Weights of a small GPT-style language model, trained from scratch on English Wikipedia.
Training: a variant of Adam for these matrices, 5997 steps.
Each number is 128 + 32 x the weight over its row's rms, rounded and kept within 0 to 255. Layers, rows and columns count from 0. The size above them is the row's rms in percent of the matrix's.

# layer 13 MLP down (transposed), 320x128, rms 0.0751, rows 238-255, columns 0-127
size [ 95 103  95 106  99  99 102 102 101 102 105 101 100  98  95  94 103 105]
[[131 108 142 102 117  84 128  86  89 175 132  94 152 141 101 118  83 130  77 176 112  94 105 138 125 107 167 135  67 127 128 121 103  57  84 149 122 153 125 132 104  67 184 139 100 132 139 118 128 142 135  26 158 133 127 117 147 129 107 163  61 117  84 123 133 140 125 129 145 173 150 132 162 109 113 123 161 102 117 187 180 104 136 125 115 149 149 125 161 152 125 111 110 155 145 171 121  52 145 130 132 149 118  98 160 113  85 142 163  88  79  90 122 105 128 127 111 123   0 140 159 175  71 117 140 167 146 185]
 [ 72 151 158  88 134 108 138 102 108  91 139 150 193 110 144 127 136 189 167 145 126 186 196  93 164 143 123 157 132 143 154 153 117 102 110 170 115  97 102 155 105 107 153 171  95  87 126 160 109 124 178 106 100 127 106 124 143 194 107 125  98 153 118 197 108 129 144 172  73 136 121  67 134 137 167 122 155 142 135 100 120 153 164  11 125  58 102 123 141 131  81 118 114 152  77 206 126 176 110 136 108 139 128 125 113 132 115 149 100 122 126  87 100  89 116 178 119 169 203 116 101 103 107 133 122  94 131 156]
 [160 133 132 118 138 155 143 102 132 107  74 117 140 100 100 149 114 167 109 144 115 186 239  92 131 198 121 184 119 115 124 141 205  88 178 144 163 101 148  91 115  56 115 116 168 135 158  61 122 148 102 143 197 133  92 124 153 122 112 156 126  89 154 142 197 104 118 119  89  69 113 185 118 101 102 126 158 115  93 111  97 120 149 156 160 112 155 134 155 109 116  87 168 122 146 169  82 115  72 130 103 152 163 135 122 100 128 145  95 146 137 131  62  58 174 150 143 102 116 154 132  92 133 118  98 105 146 117]
 [144 128 164 122  95 154 114  68  96 156 159 151 178 129  97  62 127  91 125 156 138 163 151 108 104 106 100 158 156 117  89 126 141  65 108 133  89  84 113  88 115 122 109 150 148 201  69 167 111 125  86 165 121 113 136 146  90 130 141 111 171 105 134 125 189 145 116 101 141 207 123 147 146 102 131 127 113  83  58 111 139  68 112 157 139 185 109 163 103 131 100 124 129 192 107 144  96 154 107 131 127 153 147 111 100 154  96 153 129 101 125 145  67 197 144 122  52 137 100 106 168 141  88 125 123 209 104 185]
 [116 142 121 176 157  59  98 139 140 128 140 168 116 119 142 221  88 111 183 123 177 134 127 150 112  53 173 104 212  85 170 112 146 126 128 120 114 176 165 183 126 131 172  71 147 128 177 104 136 121 132 104  76 100 150 170 112 131 140 112 117 192 141 110 151 162 124 143 125  84 115  97 114 141 170 126 157 192 133 106 140 158 141 122 173  72 106 197 165  83 156 104  93 122 120 191 136  73 110 120 127  79 164 116 121 182 171 158 129  87 146 112 140 138 146  83 125 148 162 125 108 126  93 147 131 126 132 129]
 [162 111 158 102 154 103 160 139 178 112 127 121 182 155 122 123 143 199 212 120 127  84 102 111 144 168 169 137 150 104 125 175 169  50  87 109 145 171 112 153 144 163 142 133  95 132 142 130 108 110 125 111 116  96 136 178  80  93  64 130 134 132 137 152 132 141  96 165 114 118 160 122 108 124 151  73  76  92 139  71 120 119 101 145 140  66 132 132  76 134 143  70 123 109 124 130 134 105 128 189 100 123 139  84 138 128 108 209  90 139 129 125 127 138 134 127 153 189 112  80 104  74 183 115  55 124 203 119]
 [143 124 113 135 163 116 116 106  92 156 122 148 229 102 175 127 135 126  94 128 164  84 156  76 167 116 149  26 134 194 168 108 105 136 123 144 167  86 154  91  93 112 147 127  99 147 175 148  88 125 165 142  61 112  96 168 129 140 134 120 104  94 114 136 118  93 100 144 135 128 134 177 161 138 136 176 122 185 113 150 204 159 114 120 121 116 150 178 182 111 110  79 130 135 141 126 150 139 128 133 114  49 160  66 132 146 114 136 120  90  66  74 120 128 165 124 165  90 139 132  59 139 144 132  83 127 151 129]
 [128  67 120 144  70 142 144 183 105  98 149 115 143 131 104 132 146 152 163 129 127  99 146 128 123 133 115 166 150 159 115  90 127 130 182  54 107 175 147 100 151  47 136 126  84  80 185  88 164 122 132  79 205  67  96 172 140 123 137 143 102 159  77 117 107  75  79 170 100  92 130 137 139 108 122  78 136 187 107 110 150 115 131  69 163  69 107 144 123 152 138 153 125 140 159 105 107  48 150 147  96  92 114 142 141 148 135 176 130  90  95 130  88 169 104 111 167 114 129 105 183  90 166 143 138 123 121 170]
 [ 91 163 126 174  76 165  85 140 100 131 196 152 147  42  85  87 121 133  67 126 157 142 190 118 135 153 129 145 107 127 152 170 157 155 121 135 113  72  78  91 106 100 125 121 157 145  86  63 156 153 146 181  98 130 133 125 130 171  76  85 123  94 123  97 130 125 149  92 110 174  84 152 131 126 116 116  72 117 157 148 157 137 144 117 141  86  75 120 158 136 168 183 165 111 115  87 178 117 124 118 105 146 125 145 153 143 128 121  95 100 128 172 123  93 133  87 114  83 110 156 117 198 115  64  60  93  85 154]
 [152 127 165 111 155  88 147 184  73 165  99 140  87 119 105 125 119 168 149 131 126 104  81 166 134 131 150 128  80 143 116 117  98  97 147  81 113  81  85 196  94 124 114 131  90 108 134 240 126 117 131 115 112 125 156 114  97 162 138 155 100 121 170 124 124 137 162  83  94 135  66 105 172 136 132 177 155 123 101 149 156 115 148 130 120  80 193 114 119 106 137  80 133 101 130  60 128 172 124 102  73 117 121 136  90  43 185 140 109 147  28 124 162 103 136 156 163 177 147 143 115 117 118 130 103 150 122 100]
 [166 157 143  45 151 111 122 100 105 124  86 130  85 188 117 144  78 102 176 146 121 126 144 147 106 121 145 152  94 121 142 173 180 140 124 143 163 207 155 127 137  76  76 118 148 142 153 134 115 124  84 145 157 201 137 133 183 126  89 161  59 152 147 142 172 116  81 104  83 150 123 106 170  74 143 122 119 154 139  96 153 190 113  62 110 173 162  95 105 132 125 116 128  98 129 134  70 136 139 137  72  97 166 194 123 163 138 124 144  93  98 100 103 157 103 128 121 148 149  45 139 166 124 133 171 124 111 108]
 [148 105  99 131 125 153 147 164 116 183  39 141 117 140 139 144 119 119 134  90 114 155 180 113  49 117 121 116 160 130 133 172 127 135  94 223 171  85 102  94 105 111 148 131 213  89 138  77 112 127 149 127  34 125 140 114 131 174 147 130 156  97 198 112 155  90 161 149 144 121 135 135 167 128  96  78 121 142  86 159  73 157 118 129 106 144 120 123 173 124  66 118 180 103 159 143 116 127  98 116 165 115 111  92 124 111 134 185 112 153 189 114 158 134  92 159 130 108 120  64 139 116 124 147 130  89  81 136]
 [179  80 126 101  94 119 149 154 148 149 158 158 139  96 154 107 130 145  95 152 101 120 133  78  95  40 106 133 125 153 115 131 116  90 138 151 106 134 126 105 101 174 100 114 151 118 140  64 111 150 129  75 127 111 141 151  92 124 197 118 155 102  83 174 123 117  78 153 157 129 146 132 169  89 127 174 184 115 113 105  89 131 134 115 151  67 119 120 185 111  78 127 137 135 165 101 120  90 139 152 164 120  91 152 134 158 112 136 102 147 154 170  73 105 132  88 167 140  37 199  76 107  89  66 148 137 182 190]
 [136 137 155 179 154 178  89 115  93 152 105  95 164 112  77 115 163 132 158 137 111 107 105 134 146  93 158 112 132 151 109 101  85 150 141 106  87 107 115 139  93 137 102 134 110 136 163 144  95 153 180  99 158 147 158 111 132  68 122 108  86 147 153  59 174 163  51  83 118 121 132 109 136 162 143 142  72 172 157 125 131 129 147  72 181 139 141 178 167 127  85  91 148 140  87 101 100 160 120 102 139 144 130 134 174 130  73 192 197 150  69 148 104 124 136 221 204 146 137 176 155 129 138 125 143 138 111 173]
 [ 97 136  74  97  90  99 186  91  70 107 152 180 166  77 133  72 159 149 105 118 110 154 140 164 123 119 128 111 115  88 109 176 133 115 131 184 152 107 132 114  85 120 121  44 105 123 142 112  92 115 158 121 126  96  50 119 129 101 128 134 177  71 121 149 159  88 115  96 122 156  90 100  81 114 154 166 167  82 131 106 150 116 173 125 131  76 160 213 161 171  85 145 138  94 151 110 144 115 147 120 119 195 113 166 114 121 121 135 114 111 172 132  64  88 191 117 158 157 109 113 103 128 126 117 183 112 133  84]
 [ 98  88 141 159  83  64 167 129  80 117 143 129 120  94 108  87 155 119 134 144 129  78 165 185 121 173 146  69 111 130 164 129  80 108 127 109 152 109 131 165 129 110  64 176 152 135 133 122  97 127  77 146 191 101 122 126 121 118 180 131 139  65 125  91 155 164 127  94 117  99 191  93 114 135 106 114 134  88 117 125 149  45  85 125 184 115 144 149 125  97 133 114  98 118 146 133 157 106 185 131 131 202 185 125 129 133 116 128  99 130 134 102  28 109 143 199 120  56 142 134 153 155  99 139 113 134 171 131]
 [191  70 167 112  82 124  86 124 146 113 157 113  70 155  99 139 126 133 141  87 169 141 116 158 152 128 134  64 102 162 171 146  99 160 112 158  62 120 126 102 141 102  77 147 117 117 163 178  87 114 130  91  97  81 148 124 132 164 155 118 125 128 135 169  76 131 118 110 229 187 196  88 127 156 130 102 133 122  68  54 134 146 101  83 146  89 133 143 162  84 143 127 153 122 109 106 118 137  95 127 107 146 110  71  90 113 135  74 103 108 133  62 109 177 135 142 157 128 166 141 105  86 140 158 134 157  78 128]
 [139 129 105 167 120 131 159  86  96 138 129 159 192  58  97 128 192 195 101 117 110 112 169 174 101 164 154  95 111 111 131 154 177 120 131 187 157 156 162 164 115 138 154 121  83 172 149 148 130 122 127 161  91 146 171 148  99 121 137 190 114 131 147 176 151 140 104 107 154 150 138 124 165 112 167 133 103  77  67  79 137 133 125 210 161 127 152 150 124 192 189 133 146 164 104 169 122 135 172 150 145 141 102 136  84 183 139 103 130  95 161  65 162 112 166 134  88  47 126 168 117 132 137 170 129 117 127 110]]
# layer 13 MLP gate, 320x128, rms 0.0846, rows 239-256, columns 0-127
size [ 98  98  98 103 109  99  98  91 102 109 100  99  92  95  95  96 104 104]
[[169 218 136 120  92 132 116 134 122 138  83 122 150 136 182  83 119 155 151 195 130  64 148 121 161 115 184 136  77 159 157 109 130 105  97  94 114 145 126 131 175 159 124  59  69 120 120 128 122 125 140 145 142 171 158 103 150 164  97 116 137 116  89 166 139 196 129 145 133 146 109 128 160 118 166 140 103 106 124  72  84 157 137  75 140 112 145  98 110  98  49 116 128 108 144 111 118 146 134 138 188 160 176 130 114 175  87 155  92 134 149  85 154 107  95  97  76  82 129 159  44 144 139  99 138 101 188  90]
 [149 133 102 146 165 213 153 110 130 164 123 171 179 136 182 113 143 158 128 107 192  97 101 170 121 138 233  64 123 103  83 126 139 143 124  80  66 101 137 158 121 121 109  68  90 108 136 131  97 120 173 139 101 111 161  95 125 133 167 139 121 147 132 179 104 217 120 108 158 156 131  88 129 137 160 139 112 156 116 189 191 151 146  96 152 120 162 118  99 125 136 162  86 154 120 178 174 146 168 113 110 138 105  99 120 145  93 125 124 116 100 163 188 157 114 120 139 106 142 190 133 136 155  89 184 102 122 119]
 [165 110 161 154 143 118 166  96 140 119 145 145 140 155 160  88  93 166 107  69 143 182 148 135 102 148  85 101  95 179 118 119  96 160  78 142 142 112 133 142 102 135  94 140  99 196 123 182  58  77 189 114 120  80 130 116  74 163 109 141  92 151 190 173  95 156 130  42 143 160 133 192 145  97 116  93 139  78 167 112 159 163  94 153 128 132  94 145  86 145 121 157 141  80 129 113  89  52 146 117  93 123 129 146 117 130 156 137 141  85 119  93 154 138 165 130 118 136  98 117 118 143 175 203 159 121 141 166]
 [107 125 100 145 166 122  73 134  96 148 139 129 159  99 138 137  55  64 156 131 137  96  94 144 144 132 185 126 138 138 117  87 110 112  83 154 105 140 125 160 110 140 115 122 148  96 150 136 118 119 136 100 129 121 178 151  86 134 155 143 143 237 169 146 123 218 132 134 196 126 155  89 179 192 137  78 127 126 119 131 188 142 117 138 153 125 179 159  95  93 123 135  43  61 137 123 155 136 160 139 153 163 164 127 144 135  86 136 156  46 139 123 177 161 120 111 135 112 105 153  85 106  63 131 139 126  99 119]
 [162 160 201 138 154 163 127 112 154 134 118  85 130  96 128 153 101  92 162 167 172 125 100 170  99 194 116 120 154 146 133 104 149 121  93 117 150 118  77 145 135 154 134 167 138 111 150 138  97 124 180 129 144  59 144 118 111 144 116 130  99 103 137  93 148 157 104 119 129 180 107 173 103 112 138 158 115 111 104  78 122 141 101 117  93 223 235 122 126 154  71 146 122  94 134  37 102 109 143  92  96 110 191 110 125  93 133 161 122  83 155 187 162  87 149 181 101 126  98 121 149 114 134 125 123 145 200 136]
 [154 223  88 136 203 121 145 105 106 133 139  87 139 114 150 107 166 106 171 157 108 145 102 125 141 119 123 134 189 137 102 122 185  22 103 118 128 120  97 122 122 147 151 173 141 116  99 186 110 128 118 182  91  81 198 108 156 136 103 127 172 134 106 153 144 140 156 166 146 109 146  82 171 165 148 133 126 133 140 177 206 111 129 141 123 122 163  82  99 125 111 136  88 165 136 165 103 157 155  85 127  79  94 125  84  79 165 117 137 164 102  65 149  66 159  85 104 125 116  82 152 107 133 134 116 120 136 121]
 [157 153 152 132 109 208 175  71  83  97 112 133 138 124  60  87 120 114 100 106 166 108  91  75 155  92  91 140 171 101  68 196 123  76  99 139 102 127 129 147 125 118 144  69 121 103 103  92 135 161 131 177  92 137 116 135 114 111 111 137 122 129 130 154 159 194 135 115 149 202 145 122 178  86 101 110 106 102 161 159 123 121  95  80 128 136 188 119 145 171 106 154 173 119  99 112 162 152 103 186 158 104 146 137  93  82  87  72 141 191 148 117 108 175 109 116  68 125 188 111 117 141 124  97 150 104 132 118]
 [129 132 118 135 152 123 117 162 128  80  91 124 191 210 148 113 145 126 210 131 148 121  78 126 115 153 131 152 134 145 141 118 136 120 155 136  83  77 189 147 170 140 113  95 136 140 122 188  78 141 122  92  99 114 133 149  80  71 132 185  95 127 140 161 142  99 165 160  70 141 187 119 137 137 131 152 145 106 107  95 151 169 100 104  91 145 192 145  82 179  75 101 109 138  84 146 102 140 138 114  44 156 137 132 199 107 106 118 130 144  93 125 148 164 106 192 143 110 142  76 163 132 109 168 159 178 165 121]
 [149 142 136 165 134 122 142 145 141 108  83 128 170 152 123  87 144  79 128 101 121 120 109  79  99 113  57 180 112 145 122 126 114 125 161 149  90 126  94 110 133 123  38 127 119 118 139 132 135 129 109  86 112 148 133 113 142  95 100  38 110 106 146 132 153 181  77  96 107 127  56 144 156 121 117 123 137 133 119 112 119 153 114  69  74 162  96 100  92 166 112 129 124 130  87 112  32  88 116  99 132 132  73 126 141 129  85 126  44 182 179 203 108 126 136 138 169 137  98 150 139 128 161  74 117 193 158 100]
 [150 105 124 116  78 131 176  94 113 139  89 119 168 126  90 115 163 109 182 169 154 124 114 130 194 164 116 102 142  98 110 128 108 137 136 141  96  96  35 182 130  55 144 132 124  94 124 118  94 145 147 124 102 137  74  80 159  84 131 117 126 112  94 163 134 104 155 120 119 182  23 157 125 144 115 107  88  72  84 158 133  97  77  89 135 132 166 127 118 165 114 129  91 141 145 124 101 168 135 140 131 151 111 130 150  82 118 173  50 126 169 150 138 107 122 166 120 173  94 109 126 162 141 130 127 214 177  94]
 [ 98 178 179 129 109 169 125 118 159 158 151 116 130 117 122  52 159 133 121 156 152 122 133 167 104 129  94 159 131 152 103 119 155 105 156 184 125  85 155 187 208  85 114 165 136 186 111  91 222 141 131 161 118 113 159 146 101 112 142 207 112 171 166 167 138 151 138 128 150 187 155 142 186 156 114 162 113  77 103 125 166 156 157 145 172 136 134 121  90 134 135 101 126  69 126 114 200 148  77 154 162  81 141 155 129 140  75 110 114 107 121 151 127 102 141 161 125 114 112 130  95  78 158 190 104 137 159 149]
 [146  85 107  55 131 161 128 135 173 152 186 115  92 103 110 115 203 107  88 136 172 127 113 173 177  94 130 112  51 117 189 113 176 149 152 165  89  99 193 111 118 137 122  99 111 159 172 140 109 124 138 116  97 114 136 103 190 132 146 111  67 187 101 151  59 198 117 123 144 113 139 105 137 133 137 118 132 156 127  77 126 127 136 111 144 152 144 144 123 154 101  64 144 100 190 163  82  77 161 103 125 123 137 125 141 124 131  75 103  98 173 109 131 149 127 125 100  71 178 157 137 191 151 137 145 149 114  87]
 [171 131 118  74 219  96 152 195 141 104 137  97  96 100 146 140 153 128 110  83 108 116 134 152 146 138 118 115 131 146 199 135 108 149 120 135 173 157  70 133 117 105 134 103 146 132 134  39 157 130 109 195 113  93  47 144 108 148 101 173 180  97 161 137 125 114 143 119 123 164 112 158 137 146 159  78 166 135 158 134  69  82 133 145 140 144 120 133  84 119 102 201 123 149 123 201 162 143 117 176  80 145 130  91  73 182 146 120  57 175 146  99 117 127 124 117 108 149 138  97 127 118 157 163 106 147 163 140]
 [112 125 160 125 141 127 143 102 177  89 111 121 152 136 171 117 132 149 158 126  91 113 115 106 174 100 110  84 147 137 101 137 163  56 153 138 163 134 122  77 133 189 112  86 101 121 180 104 138 136 153 134  84  84 133 173 109 152  90 133  99 211 154 111 101 126 128 157 168 126  85  41 189  60 116 156 204  66 175 155 118 205 145 163 151 147 185 100 140 140 144 141 121 105 120 131 154 112  86  96 183 114 103  94 132  93  98 198 104 162 125 118 139 118 143 119 161 170 118  96 124 134 146 166 143 145 139 138]
 [134 121 135 119 102 108 160 129 129 141 106 162 121 150 132 105 172 124 155  86 105  71 150 158  86 143  92 153 104 155 208 102 130 154 191 110 141  89 137 154  92 134  96 117 146 215 171  90  71  53 140 126 133  97  55 121 157 128 108 144 182 170 157 171  78 187  66  98 142 129 168 125 176 131 106  88 102 159  87 126 121 137 111  94 172 118 147 198 102 154 129 118 126 122 134  66 109 134 105 147 155 124 178 154 138 133 119 138 138  84 181 139 113 123 133 115  58 124 158  87 122 137  94 189 120 122 150 114]
 [122 143 182 144 230 150 133 152 142 140 132 139  84 246 203 134  95 128 151 152  84 164 163 156 165 132 115 138 156 166 174 165 110 108 183  79 164 160 117  97 139 143 100 133 154 117 163 145 119  86 101 167 101 153 161 157  73 124 114 177 119 114 152 156 163 158 144 130 113 121 106 106 124 168 107 122 102 137  88 154 128 160 109 131 114 109 123 123  91 126  99 116 191 211 156 108  65 111 206 126  92 108 148 123 128 139 115 131 156 151 158 130 132 143 102 114 111 126 149  57 133 144 160 150 123 182 123 126]
 [178 136  88 132 101  85 129 120 169 118 141  63 125  85 151 144 200 114 115 102 145  90  70 109  99 102 132 167 155 111 103 141 141 165  89 152 101 122 147 163 151 154 208 163 143 159 111 155  79 150 180 148 134  80  93 174 138  57 157 138  76  96 117 156 103 114  99 119 141 135 136  80 190 141 191 178  87 116 171  53 106 139 157 110  74 134 131  83 144 141 122  57  94  74 164 101  84 110 118 135 126 141 135 138 122 103 120 110 122 147 144 177 118 137 134 154 147 147 142 185  65 150 135 128 122 136 129 117]
 [150 165  97 131 173  88 143 144 113 111 158  96 129 151 112 103  70 133 114 110 146  93 110 141 166 122 111 127 222 121 130 144 165 124 148  59 127 147 103 114 170  96 140 124 140 120  96 123 139 124 151 130  88 129 126 127  93 108 148 121 154 158 217  82  71 133 120  83 149 181 122 167 145 124 168 132  76 118 163 149 143 189 154 104  65 144 148 118 139  93 110  90 137 142 132 137  85 118 114 140 182  94 109 110 142  41  96 105 122 115  92 106 142 146 170  88 114  90  42 169 106  63  70 171 147 171 113 149]]
# layer 13 MLP up, 320x128, rms 0.0761, rows 239-256, columns 0-127
size [103 100 106 101 105 103 103 103 101 107 102  99  99  98  95  99 102 102]
[[156  74 109 162  95 172 149 126  39 129 122 128 126 113 208 127 101 111 101 102 159 140 107 141 155 124  75 108 107 129 124 130 143 129 159  77 137 118 106 116 172  89 106 123 135 122 212  46 187 126 113 201 137 154 190 134 147  90 141 148 160 146 107 160  99 100 132 181 148 130 110  76 129 125 140 123 158  80 116 108 120  42 153 129 159 170 108 159 182 129 162 134 121 145 126 127 154 134 131  63  98 167 120 158 156 153 111 110  86 117 127 129 141 188 169  99 172 142 151  81 121  81  83 115 136 140 168 128]
 [124 117 110 177 105 194 146 164  57 129 121 128 114  67 120 132 168 129  97 100 181 142  56  56 160 194 104 142 153 135 114 135 127 189 191 112  80 108 105 141 133 111 101 110 129 121 108  67 109 140 150 150 135 139 195  81 147 164 113 148 103 116 162 152 116 161 161 120 161 133 114  96 161 147 117 123 150 153 133 158 116 150 111 111 100 103 176  93 168 136 133 130 124 126 134 149 190 147 122 127 122 133  70 107 136 152 123 100 137 101 125 145 205 112 140 132  89  81  89 160 113 193 165  28 101  84 121 147]
 [185  96 189 139 105 118 116 137 114  86 174 142 149 116 123  99  84 166 126 110 101 109 121 163 155 141 116 207 140 135  85 135 144  95  90 116 109  89 164 153 116 155  77 125 118 139  73 143 195  88 116 188 162 114 126  83 171 141 202 121 158 173 134 134 111 150 108  85 125 191 136 160 152 134 118 110  40 110 106 131 111 200 114  85 100  79 144 146 144 165 184 134 131 136 149 136 152 146  95 154 148 125 113 123 159 190 123  99  96 114 163 152 101 149 124 158  89  93 183 119 198 134 171 113 141 154 115  91]
 [150 102 182 123 134 131 176 154 165  95 107  90 105 160 118  59 123 144 109 137 137 145 100 111 155 145  97 133 174  69 124  48  83 183 203 113 131 116 106 137 129 174 128 106  99 156 131 118  98 107  73 169 124 130  65  81 135 122 103 170  82 119 107 115 135 103 103  96 149 173 119 155 140 132  17 130 160 130 113 134 101 108 103 104  85 131 147 166 112 158 130 108  91 106 101 148 132 112 170 130 141 126  98 114 112 127 114  94 127  65  80 109 141 127  88 252 103  89 127 135 136 133 138  90 137 140 147 124]
 [144 115 148 143 136 143 130 144  97 187 133 115 135 142 151 183 135 167 146 134  68 158 141 117 145 122  98  76 157 130 170 152 112 119 133 125 136 124 169  96 106 127 123  80 147 139 164 137 150  98 104 181  93 135 102 170 112  94  80  82 125 112  94 182 102  67 135 158 155  98 185 112 147 109  80  46 110 119  91 176 134 131 133 106 164  86 164 119  69 184 170 128 150 124  68 153 141 110 112 135 178 154 111 170 103 151  55 157 134 148 151  86  89  99  84  45 142 183 137  79 125 121 163 123 116 104  87  91]
 [169 132 139 150 132 143 100 131 113  81 139 176 146 135  98 199 109  76 107  92 153 145 142 115 146 143 136 121  97 141 151 119  91 118 117 139 129 141  87 111 136 177  95  75 126  86 183 135 169 158 127 146  80 168 109 118  92 120  94  83  99 124 119 161 118 150 190 137  87 139  57 150 104  27 128 158 110  82  94 101 121 133 188 179 150 116 166  90  94 124 121  78 164 122  91 112 169  41  90 116 130 125 119 126  90 138 146 138 170 118  82 135 114 106 135 111 166 106 133  46  78  98 137  78 139 169 115 114]
 [126 146  97 146 133 152 111 135  81 186 124 169 106 174  68  96  60 132 120 133 133  72 150 139 180 140 139  94 152 106 154 123 116 126 154  76  86 122  85  90  75  70 139  84 118 102 107 104 157 159 122 100 130 114 184  46 154  73  98 110 150 145 144 141 135 140 157 148  98 110 121 127 113 120 109 156 171 187 109  99 122 168 132  52 106  78 146  81 132 162 101 142 151 103  85 128 112 183 169 159 119 119  94 114 164 135 114 136  80 156 102 172 139 155 141 150  64 155  99 125 132 130 215 134  89 146 168 141]
 [123 153 125  85  98  95 115 177 157 137 126 144 163 145 158 151 121 168 126 172 142  88 115 103 119 165 122 204 218 131 157 124 103 138 140 156 112 181 215 104 136  87 130 136 104  94  43 137 124 172 159 129 156 146 146 125 167 157  80 106  90 129 138 129 158 137 116  75  81 106  76 142 126 173  99 173 150 137 111 103 145 129 132 104 134  93 164 116  88 124  74 180 155 121  95 148 113 118 113  78  71 115 159 113  93 183 145 120 167 119 127 101 149 146  73 156 190  82 125 126 140 151 134  88  98 177 135 185]
 [141 126  85 138  68  99 108  65 168 148 148 159 128 120 166 164 175  79 127 118 190  91  90 126 111  99  85 148 115 180 145 101 137 141 125 110 136 112 108 146  84 148 128 188 117 138 106 185 121 149 160 120 133 131  96  82 138 183  77 108 121 171  91 119 202 150  83 150 188 199  73 179 128  86 101 122 139 161 158 155 111 131 175  87 119 149 130 160  83 151 131 171 144  81 123 131 168 100 103  84 110 155 176 106 131 171 151 115 110 121 143 118 169 159 125 151 135 150  94  72 101 113 145 214 116 144 124 130]
 [123 156 114 146 144 145 178 231 131 124 169 153 157 100 112 100 183 104 109 124  96 191 170 119 137 110 168 111 156  94 127 126 109 116 167 152 121 113 118 131 142 127 105 132 148 128 120 119 121 102 182  64 146 104 136 114  54 115 127 120 124 178 138 124  90 146 108 156 169 121  92 129 135 147 126 129  78 153  93 125 136  83 142 156 107 114 140 146 194 172 161  84 161 166 111 180  90  98 140 147 154  86  92  86 144 137 161 143 124  92 107 131 151 158 152 110  24  50 122 158 145 190  61 170 110 151 157 157]
 [187 175 155 118 125 151 118  92  80 104  95  68 153 147 111 103 120 122  96 146 172 160  88 159 153 124  84 135 110 181 166  87  97 123 142  96 108 127 169 118 139 128 162 134 150  77 127 115 102 165 121 145 133 216  80 147 100 179 147 135 192 105  97  63 144  91 131  43 163 112 119 111 107 117 168 130  94 101 173 108  84  87 139 101 166 145 180 154 130  65  89 158 107 147 120 117 136 112 193  94 150 144 159 108 109  99 118 145  81 120 152 105 126 140 163  82 122 141 196 103  73 152 129 133 124 137  83 123]
 [ 89  70 146 171 130 132 119 121 144  92 126 134  95 144 138  93 181 106 158 103 135 123 125 114 155 125 147 134 132 138 197 136 124 132 255 125  90 133 113 104 132 176 187  90 165 159 128 104 105 171 130 125 140 149 136 117 132 153 128 165 149  84 163 136 143 186 140 149 120 133 186 127 128 135  70 167 148 149 199 165 134 142 161 151  60 128 191 126 108 101 170 183 117 136 122  96 182 132 121 179 158 134 156  85 153 123 138 120 144 138 138 140 114 125 161 177  78 120  80 157  94 192 160 159 102 129 124 126]
 [114 116 125 106 111 101 134 128 165 138 111 170 140 147 124 146 160 117 161 151 130 169 108  50 113 152 146 150  77  68 146 166 139 110 111 120 138 140  73 126 116  63 174 135 134  98 142 148 156  54 170 159 110 156 104 103 107 139 129  82 138 127  94  43  87 156 141 148  64 137 129 141 169 168  89  67 149 148 144 189 109 155 111 171 115 125 153 142 193  62 127 126 133 143 137 179 161 108 130  86  82 183  95 136  83 125 148 110 149 143  78  73  93 185 131  93 150  93  86  76 143 102 136  82 122 121 139 115]
 [153 157 170  88 128 134 124 196 181 146 233 170 103  80 168  98  87 109  66 168  93  52 165 100 139 130 108 180 116 172 153 135 122 188 106  97 118  69 108 144 152 131 133 146 174 115 132 188 109  94 110 108 161 121  93  87 113  83 116 112 156 113  92 140 110 148 141 153  80  84 120 129 150 104 104 138  97 160 106 146 117 125 120 150 188 115 148 140 116 137  98 116 126 126 157 112  93 158 137 123 210 148 140 147  97 116 120 122 104 116 129 146  82 145  99 130  66 107 183 159  75 110 114 145 141 163  70 118]
 [136 182 216 178 112 111 107 106 103 168 159 170 138 128 169 109 117 115 131 105 127 123 184  97 173 110 147  78 100 170 119 124  98 175  83 151 124 120 141 140 127 111  81 113 180 142  90 144  90 106 183  74 143  62 116 150 114 121  65  49 123 112 168 135 124 166 166 117 165 147 175 130 177 104 122 125 112 134 109 147 168  65 115 140 168 150 107 189 172 124 116 127 131  94 112 117 138 108 120 148 152 113 118 128 143 120  97 138  83 110 132 145  82 173 199 170 105 103 154 119  73 171 109 168 132  94 166  76]
 [135 133 155 126 150 146 166 131 139 181 158 135 141 143  22 159 130 122 165  87 136 167 147 109 143 113 130  71  78 137 174 183 126 141 108 169  86 155 184 191 155 139 108 137 133 144 106 151 157 140 192  54  82  89  85 119 150  96 154  59 128 180 174  85 145 160 139 138 142 127 143 154 127 123  89  95 103 107 114 148 157 141 118 139 119 116  98 151 124 146 101 100 167 110  74 207 142 120 127 104 113  80 141 183 129  66 153 154 133 127 103 116 110 126 205 133 111 128 114 149  95 131 127 167 138  83 129  68]
 [153 141 103  97 147 136 149 158 113 101 143  96 118 151 163 147 130 203 131 155  99 125 164  93 137 140  67 121  79  87 119 130 120  94 144 101 161  74 119 171 111 140 153  88 142  61 120 117 146 116  55 161  95 135 175  99 121 100 153 127 107  75 166 137 120  73 137 165 117  69 139  89 116  93  70 147  55 168 104  98 176 107  88 114 166 149 100 135 171  63 113  94 118 108 146  79 111 146  66 130  98 160 127 133  82 147 104  86 115 120 156 170  69 101 133 122 136 176 178  94  98 152 119 186 142 106 131 143]
 [149 109 228 128 151 148 129 148 179 132 104 147 178  89  85 103 101  78  54 172 113 113 183 111 129 173 139 137 163 139 140  49 144 151 182 147 115 142 138 149 125 148 136 102 112 156 105 135 110 137 118 146 152  89 160  86 110 146 111 120 171  95  99 140  90 185 112 102  86 113 140 112 143 129 110 115 148  68 143 125 149 149 125 108 169  55 134 106 111 180 128  97 122 124 109 137 144  95 135 166  99 142 135  66 109 128 158 117 139 160 171 133 117  74 144 165 163  97  95 174 107 215 159 100 141 164 136 207]]